Each number is 50 + 15 x the weight over its row's rms, rounded and kept within 0 to 99. Layers, rows and columns count from 0. The size before them is the row's rms in percent of the matrix's.

# layer 3 MLP up, 256x64, rms 0.266, rows 204-229, columns 0-63
096:65 76 53 60 45 64 54 42 50 30 63 54 44 55 59 63 51 15 55 75 57 52 34 38 28 51 33 68 66 79 66 41 45 34 54 54 55 55 12 19 31 50 62 38 19 58 59 48 54 46 39 58 45 46 38 54 23 59 41 32 73 43 64 29
113:51 56 55 55 58 63 43 22 45 43 83 73 52 48 65 33 38 70 65 47 59 66 47 52 49 46 76 87 51 66 20 33 43 57 31 72 51 69 39 38 44 56 68 52 54 59 40 68 24 48 19 49 40 60 47 76 49 65 34 42 54 74 36 51
092:51 51 45 47 43 47 50 38 47 46 40 28 35 39 58 56 53 69 52 53 25 30 67 43 67 47 39 54 47 08 30 59 63 61 61 33 48 43 54 63 34 39 22 51 68 55 65 38 77 66 76 65 42 09 56 49 30 66 40 71 42 48 83 52
109:59 53 47 55 49 30 32 51 75 74 43 40 50 49 66 58 39 55 85 69 41 36 42 33 14 34 59 60 30 50 56 07 52 45 50 56 47 51 67 46 40 49 68 17 34 30 33 38 36 41 39 64 65 60 25 38 51 47 65 54 58 69 49 62
104:58 79 43 31 48 73 40 49 28 53 37 61 61 52 48 31 55 23 56 72 58 63 47 60 59 33 61 57 48 91 41 86 32 44 28 45 46 39 36 47 52 61 59 54 78 29 52 54 42 70 30 54 22 57 15 52 47 51 57 59 42 43 53 53
096:63 56 37 67 40 39 20 68 62 47 43 26 36 62 63 23 54 26 50 58 33 73 42 56 56 49 66 65 42 48 84 74 49 27 37 51 66 37 51 64 68 66 62 33 33 53 34 40 37 74 66 33 53 55 70 27 24 53 38 44 51 54 36 42
093:79 44 53 48 40 42 47 38 48 71 64 45 30 72 53 59 74 49 45 50 51 79 26 20 38 32 47 60 40 62 39 38 59 51 08 74 52 55 60 55 42 76 49 31 36 53 54 82 62 64 52 34 45 62 50 58 33 79 66 62 48 63 53 44
097:65 54 64 66 34 15 63 53 27 66 47 34 77 47 40 48 36 67 63 27 57 49 23 29 52 53 54 29 63 50 51 46 73 66 22 39 53 56 42 57 29 65 44 74 39 79 79 70 41 48 42 59 39 35 43 55 42 64 45 71 60 62 43 40
095:57 40 73 56 71 38 59 52 46 51 51 38 61 61 65 51 45 71 39 66 51 52 58 18 50 72 41 65 28 66 29 23 48 61 18 38 30 65 77 49 39 42 39 61 83 41 37 35 60 50 66 73 46 26 46 33 54 25 56 69 47 66 56 40
113:77 71 49 30 46 71 57 54 42 74 61 80 50 38 59 36 40 66 53 25 63 33 31 47 16 48 66 40 41 44 59 40 64 62 42 66 57 43 52 31 58 65 54 69 26 61 33 95 37 47 67 29 53 53 36 61 59 60 60 49 45 55 52 61
095:67 64 49 51 67 65 45 28 48 32 55 40 43 41 34 70 56 58 28 39 61 18 59 50 61 48 72 34 60 59 73 55 49 45 70 61 45 54 35 78 30 58 52 41 64 41 56 64 68 38 40 85 41 43 58 67 01 48 60 39 32 61 46 45
097:52 17 65 48 55 32 64 43 32 43 63 58 57 54 65 61 47 24 75 43 45 66 46 35 44 38 48 49 46 75 45 39 21 68 59 47 73 60 66 16 62 39 55 33 70 66 64 58 22 57 41 74 55 42 42 61 42 64 77 45 48 28 72 42
106:18 47 49 48 63 44 43 47 43 43 15 58 69 56 43 48 34 39 85 61 39 45 53 46 49 66 48 77 50 52 51 78 59 47 79 52 43 68 48 52 58 53 30 62 87 53 53 87 38 44 84 49 55 24 42 48 50 54 31 36 36 48 53 41
095:52 54 41 48 45 23 36 34 59 22 48 31 55 63 42 56 10 35 39 49 42 52 47 68 84 57 34 59 72 46 78 58 64 43 61 43 58 63 67 63 73 55 56 52 54 64 53 55 22 53 49 36 40 15 38 75 42 37 58 77 38 47 36 48
137:49 55 49 45 45 61 57 55 54 31 56 56 41 45 62 57 54 23 31 41 61 71 72 57 24 79 45 71 35 56 50 54 25 45 25 67 53 53 61 54 71 41 63 47 61 52 79 49 65 75 32 50 43 23 30 33 36 82 54 53 59 11 52 42
087:51 48 60 28 50 63 76 39 35 65 81 56 31 20 37 52 68 61 34 37 30 56 47 52 50 80 38 48 37 49 57 48 19 44 52 39 29 39 41 51 50 57 62 30 80 21 39 53 52 66 72 50 52 29 27 69 48 43 45 49 70 53 38 69
093:39 67 56 43 86 49 40 56 78 67 51 49 46 30 61 58 44 37 45 76 45 74 43 47 06 50 31 52 46 87 53 48 49 51 43 48 60 59 59 54 72 55 55 43 39 69 66 55 57 62 56 44 65 64 40 46 37 68 33 60 62 20 24 72
115:47 83 53 49 95 52 57 42 40 38 51 77 77 38 71 59 28 38 79 62 39 46 39 68 55 35 61 53 61 61 45 45 35 39 52 75 32 48 71 42 50 54 40 47 46 68 51 57 23 44 33 41 45 65 16 75 55 63 59 44 45 48 41 55
112:51 58 35 39 51 20 52 36 58 40 26 40 37 31 37 59 48 50 52 65 70 32 63 34 54 48 56 32 35 60 68 63 22 64 24 38 38 27 48 80 50 56 40 50 77 77 50 30 58 52 73 57 57 43 74 59 64 45 40 65 75 39 29 62
114:45 64 72 35 50 54 66 67 28 59 58 76 65 53 50 49 42 74 46 54 65 43 35 45 41 53 41 46 17 54 33 66 42 50 52 59 73 21 28 38 35 52 47 74 41 46 78 49 28 45 42 74 50 41 65 40 38 56 56 92 49 25 42 62
124:66 47 88 73 59 37 34 55 52 48 48 39 13 46 50 43 72 54 49 46 68 71 52 56 52 63 51 19 64 61 47 50 64 53 44 59 30 52 24 59 40 34 44 67 75 52 36 58 44 66 57 51 38 46 70 45 44 36 16 49 66 47 89 36
092:51 71 48 34 49 82 40 73 56 54 26 43 38 48 26 39 37 48 60 42 12 41 48 73 34 75 49 61 59 14 48 37 65 48 50 47 48 43 53 60 51 63 52 34 41 40 51 31 65 50 61 37 71 44 09 51 21 46 46 53 70 36 58 40
107:34 56 42 26 42 53 59 40 48 44 29 53 17 58 26 62 65 67 53 49 61 47 54 51 29 60 37 52 57 25 19 52 57 60 27 43 52 49 45 60 68 88 68 79 48 78 44 49 71 42 69 45 60 48 61 55 49 43 12 68 53 40 52 61
117:38 66 55 27 27 41 41 45 61 64 43 41 32 33 69 62 58 60 89 40 64 45 36 70 44 59 62 26 34 50 32 45 49 35 48 50 38 52 63 58 39 28 25 55 39 44 32 52 47 11 70 31 53 52 81 50 59 34 71 58 65 53 36 36
102:62 21 44 19 71 59 56 36 56 57 54 59 43 64 63 41 80 62 44 57 68 45 48 54 42 65 52 52 52 62 00 67 28 66 57 64 55 69 71 61 65 23 45 40 66 56 57 64 52 52 60 36 45 44 59 50 42 43 51 48 44 29 89 59
085:42 40 30 52 79 42 37 74 41 81 36 16 54 65 45 68 46 36 65 47 40 63 55 39 39 48 44 40 39 56 53 53 42 38 57 35 52 69 71 25 19 58 41 63 53 45 58 65 36 73 48 64 43 46 71 36 72 64 60 56 21 20 41 58
# layer 3 MLP down (transposed), 256x64, rms 0.242, rows 204-228, columns 0-63
107:75 56 75 81 55 53 53 46 62 53 72 58 63 56 39 47 65 27 53 61 47 35 62 48 70 58 28 64 50 67 79 71 54 56 42 60 64 59 48 53 77 43 45 55 24 41 47 57 68 44 53 49 13 61 42 65 59 31 88 24 60 55 47 49
099:45 45 40 28 41 52 54 71 49 19 59 67 47 43 74 56 27 74 43 50 61 60 52 66 53 31 29 30 68 62 66 20 59 54 36 52 48 42 37 54 55 48 34 42 35 51 21 70 41 61 71 22 52 40 11 69 35 41 35 53 43 64 41 56
088:46 25 32 52 43 42 46 50 44 42 49 41 79 26 25 71 33 16 69 56 53 54 48 47 34 34 41 57 33 69 52 52 28 53 52 36 68 27 46 63 37 46 53 52 62 44 38 42 41 44 43 36 56 41 20 66 47 61 51 30 76 62 16 83
116:36 71 44 30 80 70 77 64 72 40 47 45 47 55 43 51 67 48 61 84 55 45 34 51 35 26 46 59 60 44 62 38 42 32 36 23 49 46 56 25 24 44 34 45 42 36 60 50 65 39 54 79 65 40 26 45 68 38 38 53 42 75 56 31
111:53 45 55 59 68 80 57 40 48 30 35 17 33 20 37 29 62 81 64 59 46 63 66 64 39 60 33 43 33 53 52 59 49 65 58 36 63 34 27 72 52 60 26 66 55 38 68 43 67 69 30 58 61 50 59 44 29 55 43 40 30 33 69 55
088:37 47 21 64 53 58 72 47 37 39 60 49 69 51 42 25 34 50 60 56 37 53 33 76 83 53 35 57 38 31 28 66 44 52 65 46 92 39 46 63 65 50 58 60 34 42 57 38 51 56 29 68 65 39 35 09 51 54 49 44 37 33 69 53
092:42 48 29 51 40 57 67 52 54 57 51 50 69 36 51 70 62 61 69 41 55 39 76 38 26 82 50 19 32 34 63 59 41 82 58 18 59 43 44 36 34 34 76 60 50 34 58 49 53 29 86 54 61 49 51 50 63 54 33 57 54 69 62 68
094:51 43 61 49 71 96 40 45 86 33 64 47 21 52 44 65 55 75 66 65 45 57 50 68 25 50 53 57 57 66 45 55 47 43 58 70 62 77 30 51 54 57 26 57 50 43 52 30 46 45 38 48 49 54 47 66 46 11 56 60 61 67 54 74
095:44 62 52 52 67 31 40 29 45 49 71 24 34 53 52 35 42 32 39 64 30 67 75 40 57 27 23 50 45 47 51 29 55 68 48 45 35 43 29 22 53 34 39 27 41 74 38 57 44 51 35 49 27 40 71 70 26 65 39 22 60 61 54 42
106:60 51 38 69 60 64 50 50 57 41 51 30 38 46 46 31 24 43 27 31 64 38 52 52 40 66 32 46 47 42 16 28 12 47 56 92 52 41 45 49 51 67 73 43 23 55 57 55 71 52 49 44 26 72 53 56 43 48 52 45 56 57 41 85
087:30 37 53 47 52 54 54 69 46 48 71 33 36 72 41 67 30 52 74 60 52 70 37 37 71 50 64 57 45 74 55 88 40 63 46 29 58 49 68 51 48 46 74 78 40 50 54 22 57 54 28 65 42 58 40 55 56 31 18 78 55 61 67 49
099:36 44 34 45 49 45 51 25 66 67 72 40 34 60 13 58 49 43 53 57 64 60 20 78 40 39 45 43 75 66 49 38 79 37 61 49 50 60 56 51 32 35 59 44 46 33 37 46 59 28 58 36 46 64 84 49 56 34 57 53 29 15 61 35
101:44 64 30 61 63 35 39 46 45 39 55 69 59 71 62 47 62 20 62 70 46 43 45 60 53 52 35 60 50 40 49 61 51 26 40 41 48 43 48 65 49 62 43 75 38 37 73 55 67 25 32 70 59 67 41 36 64 68 63 06 52 53 92 57
100:65 53 28 70 42 61 32 52 48 46 37 29 32 41 76 62 58 54 41 60 38 51 57 15 21 36 52 28 44 63 47 23 37 07 46 61 66 61 57 43 63 38 66 35 67 46 48 30 60 43 32 51 74 43 46 44 68 63 65 43 57 67 69 46
142:29 60 64 63 65 62 38 53 52 29 48 22 54 48 32 52 67 45 36 23 39 68 39 54 56 36 41 49 64 18 63 50 48 49 50 61 36 25 61 44 51 44 32 55 52 50 58 53 60 38 34 77 86 62 53 67 24 70 41 16 46 22 60 62
081:51 40 57 61 37 44 68 41 37 60 56 39 42 48 68 54 82 27 75 27 59 65 38 42 61 69 49 71 44 68 67 37 42 20 56 28 31 41 49 61 24 70 40 51 42 63 66 75 31 64 50 68 41 57 51 44 52 39 50 67 73 80 62 33
099:43 18 56 40 61 37 71 50 68 62 90 58 63 48 55 57 54 45 38 41 55 43 25 35 55 59 56 83 39 48 48 45 32 45 51 61 58 51 31 61 54 39 38 14 16 35 55 39 63 49 58 53 55 37 37 76 52 48 49 26 29 71 22 46
111:70 63 47 36 35 38 47 65 47 43 73 39 32 59 68 81 75 39 50 64 75 46 34 57 47 49 27 30 48 57 73 70 65 36 30 34 58 43 25 51 51 62 55 41 37 63 51 13 52 66 42 51 78 69 62 35 33 47 30 46 57 43 42 32
108:06 54 25 52 40 45 47 45 60 58 33 27 36 38 44 49 32 52 41 31 25 40 73 33 47 40 40 61 43 27 36 42 50 52 66 68 48 40 58 51 33 44 83 40 81 54 48 66 51 54 32 44 08 51 59 51 39 53 76 52 64 57 54 43
118:22 41 78 48 64 65 47 64 76 54 34 40 52 55 78 67 58 48 28 63 24 57 45 50 32 41 60 58 71 66 35 64 32 56 48 42 52 09 43 63 57 49 64 70 38 51 48 47 57 49 60 36 29 43 42 55 65 82 47 80 75 50 46 45
122:30 59 47 47 72 59 54 56 43 28 46 55 80 33 58 53 65 54 66 53 25 46 55 46 50 33 50 27 67 50 67 45 47 60 50 38 37 32 37 51 64 35 50 52 81 65 35 54 31 88 79 37 26 53 18 58 63 70 45 72 55 61 39 36
085:59 49 32 56 25 40 58 67 63 36 20 75 32 78 45 53 33 36 43 68 44 81 42 50 52 32 17 55 54 67 53 66 56 39 30 53 52 76 64 66 63 46 38 65 44 64 68 46 66 47 69 39 51 76 43 49 40 41 68 51 39 21 57 62
112:28 37 58 44 29 43 60 63 65 18 38 20 55 41 65 43 31 51 75 35 56 43 74 33 51 29 72 56 39 78 55 19 46 63 42 34 43 50 38 59 41 38 62 81 55 53 60 57 45 57 69 48 14 57 38 50 51 62 46 73 56 45 60 45
111:32 63 69 48 50 30 32 17 86 49 58 18 51 43 55 78 60 42 68 74 66 55 57 51 48 41 47 29 33 68 58 45 41 37 42 38 73 45 73 46 62 42 67 40 53 49 61 36 65 41 41 76 72 43 70 51 44 66 48 32 49 43 65 74
083:52 50 62 46 41 58 46 73 36 48 40 59 68 35 43 30 34 80 46 64 27 39 54 69 42 56 20 15 41 44 48 58 40 66 40 37 60 55 62 27 72 80 39 55 22 45 48 36 57 39 46 55 33 60 41 61 76 38 40 45 76 74 29 52